{
  "parallel_block": true,
  "init": "normal",
  "beta1": 0.93,
  "warmup_steps": 200,
  "batch_tokens": 131072,
  "train_tokens": 805300000
}
Each number is 50 + 10 x the weight over the matrix's rms, rounded and kept within 0 to 99. Layers, rows and columns count from 0.

# layer 3 MLP gate, 3072x768, rms 0.0493, rows 473-497, columns 384-479
48 68 60 40 73 41 44 50 51 50 47 47 46 44 51 57 53 57 58 61 55 64 61 45 36 53 48 55 66 33 45 72 48 52 44 55 55 45 41 70 48 57 35 44 48 68 59 46 38 74 45 41 68 54 60 54 52 41 59 39 41 55 59 57 51 37 49 42 56 65 45 52 52 61 38 48 43 43 55 46 52 51 40 40 34 48 52 53 59 58 46 43 52 62 50 49
45 47 57 55 45 40 43 43 47 55 48 42 51 66 33 56 43 44 40 35 56 57 52 45 55 42 38 63 52 44 66 74 49 52 60 52 53 46 54 49 43 54 50 49 51 47 62 43 49 47 50 56 64 40 49 76 55 45 29 50 67 45 51 43 62 49 66 50 61 50 46 73 57 49 77 38 43 57 42 41 56 70 58 41 59 44 38 62 35 54 42 51 51 68 58 59
33 63 58 61 48 34 44 55 61 51 41 48 46 56 52 37 51 55 36 57 56 52 38 59 67 46 50 52 58 56 63 41 41 59 47 53 50 52 57 56 37 56 47 37 51 59 62 56 51 34 44 53 42 44 33 44 60 35 60 57 49 61 52 63 55 69 39 49 54 47 44 36 43 44 48 36 43 35 61 61 51 47 52 47 67 47 33 44 45 46 66 42 56 65 51 43
57 38 41 52 35 52 60 47 62 57 35 42 60 33 43 46 57 53 57 48 52 38 59 38 45 43 24 45 36 54 44 54 57 53 55 40 46 40 53 49 49 41 47 45 47 60 48 36 44 52 47 51 44 54 59 46 63 46 67 58 49 61 51 60 62 61 55 64 64 43 48 48 61 44 42 47 48 49 49 59 59 31 47 43 56 44 20 49 50 73 32 48 56 49 49 72
34 47 53 51 46 57 22 61 52 48 48 44 59 58 47 34 52 49 36 46 57 57 59 49 52 52 54 47 60 51 47 49 40 56 44 63 39 48 46 46 46 61 59 61 43 51 56 46 67 62 44 56 58 54 55 58 83 37 58 49 40 48 38 55 50 51 50 52 48 62 46 64 31 45 44 54 49 64 59 42 62 45 46 54 60 53 44 45 48 56 51 40 32 51 60 41
58 51 53 35 48 45 46 59 59 62 41 46 43 37 49 53 58 31 59 38 44 51 28 48 62 61 39 54 41 43 68 32 52 21 56 59 46 44 55 40 38 34 30 56 67 53 59 60 62 60 53 36 37 43 49 42 48 37 54 51 40 39 43 57 68 32 39 43 27 47 33 64 45 62 41 65 62 60 32 48 32 47 54 44 61 64 50 50 58 50 40 41 52 41 61 45
53 43 58 44 65 44 48 49 59 63 34 57 64 67 35 67 38 65 38 60 55 44 67 47 64 54 38 59 48 54 46 40 55 52 38 54 49 58 39 61 58 38 34 52 61 61 56 36 34 42 40 45 42 30 51 72 64 56 36 49 49 44 52 61 39 50 58 58 43 45 59 41 37 45 56 37 49 54 43 43 40 54 51 59 42 45 52 52 46 42 48 47 52 57 60 62
37 38 40 41 49 38 60 60 43 31 51 58 50 54 58 53 52 48 52 34 24 52 61 50 48 38 50 55 78 59 34 46 50 39 49 55 45 42 48 62 33 41 35 36 48 52 53 42 34 48 51 57 47 61 47 31 53 56 48 15 56 59 53 55 55 48 43 43 40 48 46 35 52 65 45 61 40 40 44 47 55 50 63 71 56 62 65 59 58 54 48 51 44 54 50 60
50 67 61 51 43 51 52 57 54 37 66 49 44 49 54 42 50 47 47 61 42 32 69 53 53 46 42 38 46 71 50 57 75 49 61 60 37 33 54 41 51 48 45 53 51 40 48 54 70 50 46 35 43 49 45 48 55 40 62 43 41 49 70 73 60 52 41 47 28 56 45 47 36 38 39 44 43 39 60 64 53 46 46 38 57 54 45 59 60 59 42 64 39 60 52 42
67 31 62 42 43 56 48 46 57 48 49 33 39 41 50 53 67 49 66 62 60 49 49 46 52 49 49 39 34 47 48 43 51 54 43 64 46 48 45 65 38 52 33 64 32 50 26 58 51 44 58 41 25 30 58 40 46 33 55 50 48 64 65 53 58 52 55 51 42 48 45 51 54 50 47 50 58 53 49 46 50 63 58 50 72 40 40 52 39 47 55 50 62 54 63 49
43 51 42 55 64 44 67 55 69 59 55 52 44 45 42 41 46 47 52 39 59 41 46 53 55 49 48 67 50 52 60 67 54 60 61 52 43 45 46 51 34 28 47 43 40 35 58 44 51 67 68 55 44 59 46 63 51 46 49 54 53 51 54 46 58 61 58 40 43 49 40 46 38 59 49 44 42 52 50 54 55 48 41 53 43 55 64 51 54 60 60 48 43 52 30 50
50 39 27 54 44 50 47 60 54 38 50 42 49 53 46 68 57 47 54 27 53 62 58 56 47 45 40 24 39 58 68 45 48 34 46 61 53 25 51 67 46 59 71 51 49 57 57 59 52 59 60 45 63 49 34 46 60 57 45 60 45 44 56 66 75 40 53 55 47 33 63 37 47 59 44 52 21 55 29 58 63 67 41 51 55 58 68 80 57 71 44 47 45 60 52 50
66 39 41 51 55 72 48 52 55 22 51 36 43 44 57 55 50 46 43 49 48 61 41 54 51 51 55 26 47 59 45 45 51 61 46 49 29 41 37 49 53 52 48 44 58 54 66 42 53 27 71 43 53 40 70 50 58 40 63 51 64 67 62 42 44 51 59 43 58 63 57 58 58 45 70 51 52 41 25 62 42 38 62 54 65 60 51 68 43 53 50 35 56 36 36 67
38 41 44 63 32 33 31 52 48 47 34 39 26 53 34 55 62 52 46 39 42 57 44 37 39 54 50 40 64 61 62 58 53 48 49 43 53 62 41 39 68 49 68 58 51 54 50 43 42 42 46 59 36 56 47 54 63 60 54 38 50 48 65 54 45 47 63 60 29 37 76 41 47 40 47 60 45 38 50 41 45 64 49 47 51 56 45 49 55 44 62 35 64 55 45 32
36 41 47 47 47 35 55 37 60 45 56 68 53 25 68 46 62 53 41 73 50 59 57 67 46 50 53 40 60 53 48 44 52 46 42 41 59 57 47 51 63 57 36 58 56 45 61 43 58 37 55 50 54 55 59 79 41 46 34 49 41 41 37 28 43 55 39 70 37 58 52 60 61 64 51 50 43 61 58 57 48 41 64 60 59 58 37 49 42 56 39 56 40 38 55 64
54 41 49 43 47 43 37 52 41 62 44 63 43 34 45 63 45 52 44 51 46 50 45 47 46 27 50 42 33 44 50 59 56 63 61 46 42 59 56 41 52 58 72 41 58 51 49 72 45 44 60 48 42 54 73 45 49 46 59 42 31 44 63 53 54 45 43 52 49 51 61 44 40 60 69 60 55 54 42 56 41 47 63 43 62 26 57 63 53 61 39 32 55 59 65 55
32 44 59 31 24 49 47 46 60 44 50 57 38 54 57 34 42 51 41 46 53 59 60 66 59 60 40 54 45 52 58 64 51 49 44 61 53 40 46 62 60 45 56 46 55 54 69 30 70 54 47 47 39 65 61 44 62 43 58 48 59 27 36 36 54 71 45 41 48 54 57 54 73 57 59 50 25 42 59 60 46 54 65 36 45 45 66 42 45 50 60 62 58 53 48 60
37 38 40 39 41 44 66 42 45 56 57 45 66 57 46 52 39 27 41 58 55 58 49 53 58 45 62 48 36 55 39 34 50 57 38 38 48 59 57 44 46 71 46 47 47 61 43 53 62 45 56 53 53 36 52 56 44 34 71 61 51 55 40 48 53 51 59 36 51 61 50 59 49 58 47 42 48 47 43 34 48 60 65 45 66 57 50 40 54 47 49 57 58 40 48 37
45 43 48 55 48 49 51 32 42 37 49 54 56 38 39 40 43 49 42 41 44 52 38 51 54 40 41 54 43 47 24 52 55 43 49 50 56 57 58 52 47 61 42 36 42 67 44 50 57 43 45 58 55 31 72 44 60 45 69 38 53 65 50 48 54 45 50 58 55 65 56 60 55 62 55 50 43 52 54 40 34 47 53 52 49 46 38 60 47 63 53 52 75 35 46 37
70 55 49 62 43 33 49 45 51 70 55 31 49 55 71 49 46 51 39 55 57 37 35 50 55 53 58 39 58 56 39 46 53 74 56 56 56 54 53 67 34 54 32 47 48 33 41 56 57 50 57 58 49 19 54 33 42 60 54 47 36 33 49 40 58 53 47 65 51 40 45 62 46 46 60 57 53 51 45 49 53 71 69 55 29 60 52 50 29 48 56 71 46 31 52 53
50 54 46 45 50 51 57 50 48 50 56 40 52 63 59 54 72 53 32 66 42 55 48 47 37 49 55 50 66 46 39 40 47 62 47 58 50 55 32 46 54 48 52 61 35 43 59 62 66 31 63 40 41 46 60 55 51 51 53 53 60 37 55 48 32 38 54 56 37 29 35 64 44 34 43 52 56 54 65 43 49 59 51 56 49 55 52 54 53 52 21 46 38 46 40 40
53 36 35 48 55 47 67 64 41 43 38 40 53 59 67 50 48 58 63 52 60 57 50 38 50 43 38 58 56 44 55 62 51 51 54 38 39 56 36 54 53 45 68 38 57 75 51 51 44 36 57 36 45 47 40 45 43 52 56 54 32 43 40 44 51 51 46 43 62 70 62 55 80 44 51 45 53 30 44 50 45 58 58 46 32 63 47 54 75 64 43 66 63 67 47 47
49 36 41 42 33 65 57 46 54 19 41 59 49 59 37 35 40 55 43 68 43 49 43 49 44 56 47 49 52 61 48 49 60 35 53 55 44 43 46 44 62 39 56 63 33 41 51 45 38 59 23 60 36 55 38 31 42 57 44 56 43 59 58 36 27 57 61 71 46 36 42 61 49 39 60 39 48 30 34 31 42 42 38 46 62 56 63 41 39 60 50 58 59 53 57 54
65 46 47 55 25 62 25 41 56 39 39 63 54 54 60 70 40 50 51 31 55 51 34 46 45 38 42 21 34 55 52 57 36 47 63 69 35 39 42 46 48 50 54 53 54 43 66 53 45 31 51 42 44 60 52 61 47 48 50 54 61 46 58 50 47 48 40 45 42 53 43 66 41 55 57 49 41 49 27 58 69 50 56 64 36 46 58 67 42 44 40 48 57 72 59 35
44 53 42 46 42 58 31 62 50 50 57 38 56 21 42 66 60 56 34 56 45 51 54 70 45 37 25 45 35 45 48 42 42 55 19 39 48 55 59 46 67 51 40 40 55 75 62 54 52 41 67 50 57 44 43 38 48 51 49 46 41 34 56 36 59 47 49 50 51 58 69 61 44 53 60 31 44 43 46 40 50 41 43 36 51 68 49 27 59 58 63 50 43 50 51 35
# layer 3 MLP up, 3072x768, rms 0.0509, rows 473-496, columns 384-479
56 41 59 57 30 63 53 56 49 50 55 63 48 60 36 57 52 42 48 50 42 40 51 49 56 53 60 47 47 72 68 48 60 43 47 54 46 37 49 45 48 52 59 39 47 49 35 39 64 40 65 55 36 46 44 30 42 53 54 59 52 40 50 36 61 62 51 29 52 43 66 50 44 55 52 58 43 60 68 51 39 44 49 54 62 48 60 38 30 51 57 51 46 43 51 52
48 37 40 51 50 52 55 70 43 34 48 46 47 54 55 54 45 53 48 47 52 36 34 48 61 53 50 50 50 47 68 60 47 43 60 56 52 57 42 60 49 51 58 42 45 53 41 68 56 50 40 48 49 48 52 47 55 44 58 57 41 45 62 42 64 44 46 65 48 49 66 52 76 47 69 48 58 41 54 63 58 64 45 60 64 67 43 49 55 57 42 62 43 47 50 46
63 38 57 51 64 48 57 40 53 49 49 36 38 49 69 32 60 34 44 48 57 59 55 40 38 49 55 49 35 47 57 55 59 44 66 53 30 47 48 52 59 45 60 38 49 67 36 51 50 42 51 40 52 53 67 51 51 61 42 40 56 58 44 41 60 38 37 67 47 69 48 43 40 71 38 52 45 50 56 32 68 66 42 58 68 51 47 48 43 54 46 66 58 59 45 53
46 43 42 55 59 34 49 43 76 26 39 41 48 48 54 50 72 49 55 49 55 61 60 50 46 38 39 36 61 39 56 69 48 57 47 35 49 52 49 56 47 35 60 51 56 48 70 49 47 65 65 17 60 24 52 62 61 37 66 60 40 57 50 52 46 39 54 38 47 39 40 40 65 46 47 51 45 52 43 66 56 56 51 32 42 44 42 41 46 30 57 57 56 47 56 45
52 43 34 49 45 42 51 44 43 43 55 46 52 44 77 32 47 44 56 71 49 57 45 56 65 44 56 33 15 70 69 44 41 53 69 50 59 48 43 45 43 44 44 55 50 47 62 45 59 60 59 45 64 38 27 44 64 68 51 49 53 45 42 66 58 54 70 41 57 54 53 41 43 45 53 44 47 44 49 58 54 46 59 60 70 46 63 54 39 39 48 42 35 52 43 43
52 53 39 41 54 51 52 49 51 39 39 52 42 37 40 46 29 47 37 36 36 64 55 52 59 38 39 53 63 42 53 41 29 52 50 44 52 47 59 63 51 37 50 36 43 49 61 61 59 63 30 38 46 53 66 39 43 49 49 65 57 47 53 39 47 43 52 66 36 31 57 48 42 59 68 65 53 57 33 52 38 56 67 46 41 54 80 62 46 37 56 52 44 63 50 60
62 50 55 37 47 40 58 51 62 25 62 37 45 58 55 31 49 42 67 40 36 55 52 60 43 36 65 61 40 38 39 41 33 68 59 53 61 59 60 33 38 59 60 57 44 63 60 71 63 62 59 25 56 48 36 54 56 58 40 39 43 47 58 59 55 41 46 43 59 65 57 57 50 53 67 62 35 57 41 71 57 47 52 44 65 44 47 60 44 56 61 49 39 52 45 32
53 32 63 53 58 62 45 36 54 56 35 43 57 40 43 51 58 50 38 61 75 43 54 44 55 53 51 56 54 47 48 49 56 58 39 60 49 57 53 68 56 57 48 47 66 63 33 50 39 62 67 35 58 44 54 73 36 33 34 62 47 44 44 39 33 66 57 66 45 54 32 42 45 61 46 49 55 54 65 59 46 50 40 38 61 48 56 34 35 34 52 43 55 34 48 43
58 44 62 57 51 50 58 48 37 57 51 48 59 39 43 41 52 51 56 44 63 42 40 52 59 42 64 46 62 52 36 47 56 59 58 67 47 44 42 64 46 46 39 45 62 50 53 71 59 48 41 34 53 67 55 53 39 56 65 73 41 51 47 55 49 61 51 49 46 28 43 43 51 48 67 55 26 48 63 51 54 40 42 57 53 55 61 68 53 59 67 43 57 42 33 46
50 60 33 51 39 67 56 61 59 66 50 58 45 64 60 63 30 62 71 59 44 39 66 48 49 47 43 48 61 64 42 55 48 49 59 52 48 44 70 65 45 63 58 50 25 44 62 50 48 56 57 62 34 67 48 52 55 68 63 58 34 33 54 59 61 41 50 46 54 44 55 57 54 61 58 53 40 63 64 40 42 42 51 50 51 56 62 56 42 63 52 27 32 46 40 51
44 47 42 43 42 55 52 52 37 34 44 49 62 53 54 54 50 55 73 64 56 61 53 45 34 67 59 34 55 64 50 49 39 58 46 48 56 40 54 42 68 61 45 53 56 46 29 63 45 51 53 42 43 43 60 37 60 50 48 47 65 48 62 51 47 48 47 50 52 44 40 65 60 55 45 44 46 56 42 50 63 60 41 57 46 35 60 53 51 46 56 63 55 54 52 40
52 55 64 43 50 53 47 41 33 35 42 43 34 39 15 43 44 49 74 40 58 48 52 39 70 55 45 35 51 32 45 67 52 41 40 58 42 34 54 41 51 47 61 59 57 55 49 50 51 51 63 40 56 54 26 36 43 53 68 32 44 54 58 27 57 47 33 43 22 53 39 64 40 31 58 49 44 38 61 65 38 47 44 35 42 41 55 35 50 47 53 57 50 51 54 45
49 48 57 48 47 51 60 59 64 54 38 49 67 41 59 48 54 50 54 60 51 52 41 37 57 33 44 57 72 60 66 53 40 46 50 40 50 39 59 62 55 47 51 62 46 58 61 50 47 50 41 57 39 47 45 53 62 46 37 54 43 45 28 50 55 49 51 70 52 52 45 37 38 57 59 43 56 54 49 49 58 47 47 50 42 55 54 56 39 34 50 69 45 58 60 43
40 39 52 49 60 44 41 44 39 41 39 23 52 38 43 46 45 55 54 50 50 50 27 58 50 56 59 60 47 52 33 43 27 63 48 54 73 67 62 44 65 54 57 41 40 41 47 44 46 58 59 41 61 43 31 59 45 53 55 36 40 68 58 57 58 43 53 48 48 47 38 53 57 55 60 47 44 47 37 48 50 55 47 41 51 61 30 42 48 56 39 28 57 37 37 40
49 37 67 33 46 62 71 71 56 54 53 65 58 54 60 47 57 57 52 54 57 48 35 63 37 38 53 46 57 58 57 54 74 43 50 44 57 63 41 35 39 48 63 41 57 30 24 43 34 37 30 50 50 46 38 53 30 68 64 65 51 50 39 61 50 63 47 56 44 42 45 48 33 54 47 66 41 48 58 51 49 48 70 65 62 36 58 46 42 49 69 60 46 69 58 47
46 58 55 36 30 53 60 61 50 50 70 42 51 70 58 48 42 48 64 60 53 52 54 67 34 60 58 66 71 67 29 53 42 49 35 57 58 47 30 45 47 57 51 54 47 57 72 56 54 59 33 42 63 38 60 46 43 32 47 61 50 60 52 36 55 49 52 45 47 49 60 63 49 52 58 40 64 29 52 48 39 49 33 44 29 53 70 50 48 44 47 40 35 56 68 46
61 38 38 51 38 50 55 55 19 63 38 48 42 54 57 56 41 39 69 43 36 54 40 40 44 36 39 52 49 39 41 48 48 38 53 37 34 62 45 54 53 54 50 61 55 55 43 48 31 56 50 67 60 53 37 31 43 53 42 55 32 39 69 59 74 63 55 62 77 50 48 53 26 31 61 62 49 58 81 52 44 45 50 67 47 54 52 72 58 64 61 47 59 51 46 72
38 47 58 54 39 33 69 35 45 59 35 58 47 49 42 42 64 44 43 52 49 61 54 46 39 60 35 51 40 66 48 53 52 39 57 45 67 56 58 54 34 47 69 45 44 51 67 44 59 52 54 49 44 64 53 68 46 42 71 56 24 49 50 44 67 65 55 42 45 56 51 55 56 44 39 48 56 71 43 52 54 40 54 69 62 50 38 53 32 50 40 47 27 55 48 70
60 45 51 51 67 44 57 40 41 60 42 51 64 31 50 62 63 38 28 52 63 40 54 36 46 65 69 48 58 60 53 46 49 48 59 49 45 33 72 40 42 34 34 63 41 54 34 48 44 41 58 32 53 58 59 46 47 63 50 41 42 71 51 71 54 63 41 56 43 60 49 45 29 26 41 66 43 60 48 29 64 51 63 53 46 60 42 66 46 50 38 46 37 51 47 53
35 55 51 53 51 44 41 39 53 75 51 50 48 57 41 43 53 64 48 45 46 48 46 50 52 62 37 43 66 62 56 48 48 66 48 35 65 40 49 30 54 52 68 68 43 37 67 58 42 76 38 40 46 63 52 41 58 27 37 60 45 43 53 42 62 39 67 42 49 43 69 49 58 41 44 42 48 47 40 49 50 52 53 43 48 44 48 39 65 64 33 40 46 61 54 60
57 43 42 53 69 48 46 45 33 46 36 55 49 47 53 60 58 42 43 52 55 47 46 40 32 47 49 21 35 42 53 37 54 61 59 56 37 43 43 56 55 58 55 55 48 52 43 51 55 43 37 51 55 61 32 28 45 37 42 48 54 58 47 56 56 41 34 48 52 66 49 20 42 56 74 24 46 49 64 60 52 38 41 55 58 57 47 30 38 49 41 47 44 36 57 60
46 37 31 61 35 51 49 52 65 36 52 34 34 45 60 57 46 29 59 45 41 63 48 69 28 40 55 48 44 62 38 71 64 60 64 44 45 40 46 55 42 43 65 58 51 60 40 43 56 32 43 47 54 50 65 47 57 53 58 66 45 48 54 50 57 46 32 57 39 59 49 52 48 52 51 49 65 55 49 64 34 68 40 46 34 51 56 73 71 71 55 50 58 46 48 39
58 63 34 49 40 38 40 54 45 47 53 45 58 64 63 53 53 29 39 52 59 48 45 49 39 58 56 63 43 48 67 49 51 50 58 41 49 57 49 65 58 63 61 47 53 46 59 41 25 43 62 64 44 42 49 27 62 60 65 51 54 47 59 65 49 48 36 36 41 35 42 46 51 58 44 37 67 52 60 50 50 59 44 62 52 52 48 58 49 54 60 38 36 46 70 42
24 37 40 49 50 36 46 61 43 54 41 58 38 55 50 34 50 65 56 45 66 62 57 51 55 54 75 60 46 61 68 26 52 44 44 33 47 33 68 69 53 49 46 63 61 35 51 61 59 74 47 76 40 50 43 57 46 55 58 49 65 42 63 46 55 73 57 59 44 42 62 46 42 53 56 42 25 51 54 39 54 33 52 61 51 62 49 65 41 70 67 46 76 40 42 53
# layer 3 MLP down (transposed), 3072x768, rms 0.0344, rows 473-496, columns 384-479
59 45 57 68 75 58 45 54 57 52 62 59 63 42 56 61 54 46 52 33 52 46 57 40 47 56 35 62 33 61 48 64 60 61 61 47 69 48 53 61 49 45 54 36 43 38 41 40 52 50 54 51 60 51 52 53 64 44 62 73 42 46 42 49 44 34 43 44 38 49 61 62 47 56 53 47 62 33 56 55 38 59 37 54 37 58 39 41 58 44 59 49 40 56 49 58
49 45 65 53 41 51 33 35 34 53 68 43 49 62 48 51 48 46 38 34 44 40 58 43 57 53 39 54 69 45 60 70 73 47 56 58 30 56 59 42 47 40 39 61 52 37 56 43 61 51 70 47 57 45 53 52 53 43 58 49 59 51 37 52 47 61 45 53 56 57 42 55 69 58 54 50 43 44 51 51 65 39 43 45 44 38 61 45 44 51 49 49 63 51 60 55
53 51 45 39 34 67 36 57 49 56 41 44 48 65 45 52 46 48 56 42 59 40 49 49 52 49 56 36 55 46 54 67 73 60 46 36 73 50 51 51 45 50 54 54 52 48 54 43 45 64 62 67 48 37 43 51 48 42 43 34 59 54 61 59 57 53 56 63 35 40 40 42 62 47 38 57 60 51 23 55 59 52 54 61 49 50 48 53 37 44 52 74 57 54 66 58
53 53 72 33 48 50 68 49 51 51 36 60 48 56 46 43 53 36 44 59 61 55 48 54 69 30 45 46 56 48 51 37 49 40 40 32 37 61 60 65 40 50 52 56 50 54 49 39 44 53 41 58 58 61 25 57 58 59 31 54 49 62 57 44 58 54 63 44 59 69 40 48 46 38 35 61 33 35 26 56 30 50 58 36 62 63 54 66 40 53 54 43 48 48 54 45
51 57 37 64 52 67 51 77 45 46 57 69 62 35 48 54 59 37 52 72 48 52 77 50 41 53 44 43 46 48 51 54 38 62 41 34 45 53 43 53 54 42 52 38 73 47 45 44 58 59 57 66 52 44 41 65 61 44 56 60 46 36 59 59 55 42 43 58 50 63 62 58 45 40 49 44 65 33 62 48 57 50 42 59 47 27 53 61 49 43 57 46 74 59 55 35
53 56 53 59 41 46 67 58 53 62 60 53 58 53 52 55 36 52 36 54 43 44 62 49 56 43 42 43 41 49 45 56 43 49 57 66 75 64 56 59 48 59 44 57 67 25 54 37 42 30 61 41 47 37 49 35 56 40 65 48 71 41 25 57 50 55 60 47 43 45 34 51 58 38 45 55 40 46 46 51 52 64 44 38 45 54 58 66 51 45 64 50 54 68 34 53
50 32 44 69 44 64 48 55 50 32 67 40 49 43 54 40 55 41 47 59 47 49 56 32 48 48 62 56 56 39 53 49 51 73 75 32 53 68 40 40 62 55 57 52 49 60 65 58 55 43 51 32 67 44 29 50 44 53 39 43 47 49 32 50 51 46 77 45 60 54 71 38 37 32 58 57 58 29 55 66 56 29 36 50 45 56 63 36 47 44 49 54 39 43 57 43
64 48 45 43 53 36 21 46 55 58 47 31 26 54 59 46 35 44 45 62 45 63 55 54 53 50 52 45 52 73 42 46 37 65 50 42 64 55 42 54 36 54 56 49 55 55 54 30 41 61 52 43 68 39 43 70 65 57 64 48 38 50 40 39 61 82 38 32 46 40 60 52 41 35 45 61 51 65 54 41 53 51 51 46 72 46 36 62 57 49 44 62 52 38 50 66
45 33 31 59 63 57 46 44 53 52 34 54 53 60 56 45 50 48 37 58 38 51 54 46 59 52 40 58 51 48 45 36 39 47 43 48 62 44 62 50 58 56 53 60 47 45 56 31 39 51 59 50 55 51 51 54 55 48 45 30 52 34 45 49 67 50 41 43 49 71 50 48 67 59 55 47 60 47 34 48 49 77 49 57 39 62 52 50 56 44 38 53 47 57 44 67
62 58 58 43 64 59 42 43 45 47 54 60 52 46 52 54 54 46 50 59 68 63 44 59 55 53 46 54 48 38 49 30 33 41 68 45 46 61 45 53 52 47 66 54 55 65 39 55 68 57 44 51 45 55 60 41 51 59 46 53 69 67 66 65 47 59 61 49 58 61 50 58 21 55 56 54 61 67 65 40 48 43 32 41 47 78 50 52 50 35 44 47 68 36 55 52
55 31 46 39 45 42 53 57 37 43 45 60 50 60 39 36 76 56 61 49 47 61 50 43 58 56 59 64 34 64 56 52 36 63 45 56 52 38 46 41 57 54 37 68 61 54 43 42 58 54 52 39 44 57 64 44 52 36 49 48 38 44 47 47 57 66 48 67 41 35 39 56 53 56 49 41 47 44 56 57 46 62 61 44 66 52 58 54 57 49 52 49 42 66 50 47
45 61 48 36 48 39 51 64 40 55 54 57 65 44 58 39 47 57 41 59 62 60 40 50 48 44 48 63 72 54 27 30 51 51 42 38 42 49 52 36 51 57 51 71 35 53 32 62 52 55 49 61 45 35 57 67 56 43 61 36 45 45 31 39 37 48 44 60 49 52 47 52 55 40 50 47 68 27 48 39 62 55 57 56 64 33 47 42 67 67 55 40 57 32 54 56
62 39 54 56 41 53 43 60 71 48 61 51 52 38 37 47 57 44 53 67 35 50 56 37 48 29 76 47 52 48 63 54 53 56 33 38 55 54 47 59 57 53 47 37 44 36 65 45 52 37 53 27 56 50 46 51 47 57 60 57 38 33 46 31 48 69 50 52 44 64 47 39 48 59 50 46 61 64 59 53 39 56 45 48 47 52 49 55 30 34 44 57 45 49 57 51
54 38 36 27 46 63 50 40 35 56 41 35 45 44 83 57 47 50 63 50 50 45 31 58 53 67 52 54 35 54 36 27 33 52 56 43 66 36 59 38 49 56 32 48 54 48 39 65 48 43 53 46 68 28 65 52 39 40 61 63 43 51 45 48 33 49 52 36 59 49 42 33 32 28 31 47 46 39 45 66 63 48 55 56 60 45 49 31 60 39 62 43 53 46 54 58
35 51 55 56 58 53 49 52 55 63 50 59 53 49 44 37 50 48 29 42 68 66 50 45 30 31 38 53 62 39 63 40 49 45 50 34 58 53 60 33 42 52 56 62 60 50 44 55 42 53 56 46 35 43 45 47 50 67 45 31 45 56 46 42 41 53 45 48 52 42 64 50 51 56 59 53 30 54 41 63 62 42 48 60 63 28 43 38 52 27 54 54 47 41 48 54
45 57 59 57 47 58 31 70 41 54 51 48 49 47 44 50 46 32 50 31 55 42 46 54 58 51 47 36 49 27 47 41 51 45 47 47 64 50 50 43 60 41 37 50 52 36 53 54 48 43 59 32 49 43 45 54 47 49 55 44 58 50 56 46 47 56 51 51 42 45 81 42 43 41 65 48 57 59 21 47 59 57 21 50 65 36 42 57 40 47 52 53 66 32 48 48
68 62 48 47 44 63 45 54 62 51 44 54 50 48 50 40 36 55 50 84 60 59 44 40 37 50 67 42 75 55 56 53 55 35 54 65 55 40 45 52 71 51 42 32 38 40 41 53 38 57 67 58 49 48 42 48 43 61 48 61 49 31 49 46 33 43 45 56 61 53 52 53 53 55 37 37 35 61 25 57 45 53 62 40 47 50 52 68 43 38 62 47 49 50 60 46
49 79 63 55 48 52 37 67 66 62 54 50 48 25 63 48 32 56 41 38 42 46 66 48 61 52 47 33 54 43 47 49 29 49 47 71 44 51 69 40 43 53 61 70 43 58 43 62 39 81 35 54 53 48 60 48 54 65 34 59 48 56 81 49 43 43 46 64 39 70 35 54 40 67 53 55 38 37 36 50 50 47 57 33 46 36 59 62 27 55 52 68 54 42 40 52
61 66 57 60 54 58 54 38 44 50 61 46 43 54 50 55 69 74 47 50 57 54 48 54 63 64 63 67 56 43 62 54 48 39 54 63 60 57 49 54 64 43 36 42 61 63 58 73 16 52 44 62 38 70 59 46 43 47 58 53 49 47 51 49 42 61 44 46 25 29 61 56 45 59 34 55 56 68 24 40 50 54 62 77 62 63 39 67 56 54 34 39 46 58 48 51
48 40 51 42 62 33 49 57 55 56 49 52 51 50 47 62 66 66 46 37 56 29 39 57 58 41 40 44 47 61 68 57 52 56 45 52 40 54 57 63 44 19 44 62 43 46 49 56 52 50 51 50 58 32 57 38 50 52 39 47 39 55 53 22 35 43 35 29 54 53 33 70 47 41 51 39 37 54 64 42 55 57 54 40 43 66 53 67 62 47 40 68 67 45 51 26
44 49 47 51 44 50 65 52 45 47 46 59 71 55 61 49 52 44 62 43 40 62 32 46 60 59 58 54 65 35 46 49 50 23 47 51 45 61 63 65 49 48 31 38 57 61 50 46 59 44 46 59 42 56 70 44 36 25 38 53 32 60 41 36 38 63 55 66 51 39 62 45 40 65 66 43 54 61 51 41 48 56 48 38 40 56 43 37 61 61 35 45 60 56 46 42
46 47 62 38 41 39 44 33 42 39 44 45 41 59 46 50 62 72 44 33 51 31 56 45 55 23 48 37 57 61 48 60 39 47 54 53 55 53 34 47 37 36 47 36 34 55 48 35 47 62 41 47 47 47 70 40 53 52 67 65 47 35 51 72 44 46 57 53 35 51 25 63 36 45 65 57 38 57 59 53 51 63 44 58 48 46 44 53 55 51 42 49 56 64 45 46
45 58 45 37 58 50 50 46 40 44 54 57 52 42 40 51 53 62 59 50 46 27 56 53 64 47 49 39 42 53 39 55 44 47 68 42 39 51 63 26 52 54 45 57 51 58 47 52 33 62 58 46 51 44 54 46 28 35 49 55 67 52 49 48 57 36 53 59 45 43 61 33 49 46 64 52 40 58 43 44 62 37 39 68 40 38 48 69 54 64 43 56 64 50 67 44
56 34 55 48 52 63 61 43 49 42 66 53 55 61 45 49 60 50 60 45 39 41 64 39 44 50 48 64 48 49 42 52 52 60 59 52 53 54 66 49 49 42 57 45 63 48 47 55 61 42 44 63 43 57 46 48 52 46 45 59 36 46 24 51 55 40 50 53 55 46 58 47 38 60 50 48 49 62 40 36 20 53 45 72 63 61 46 56 47 52 49 55 51 51 60 49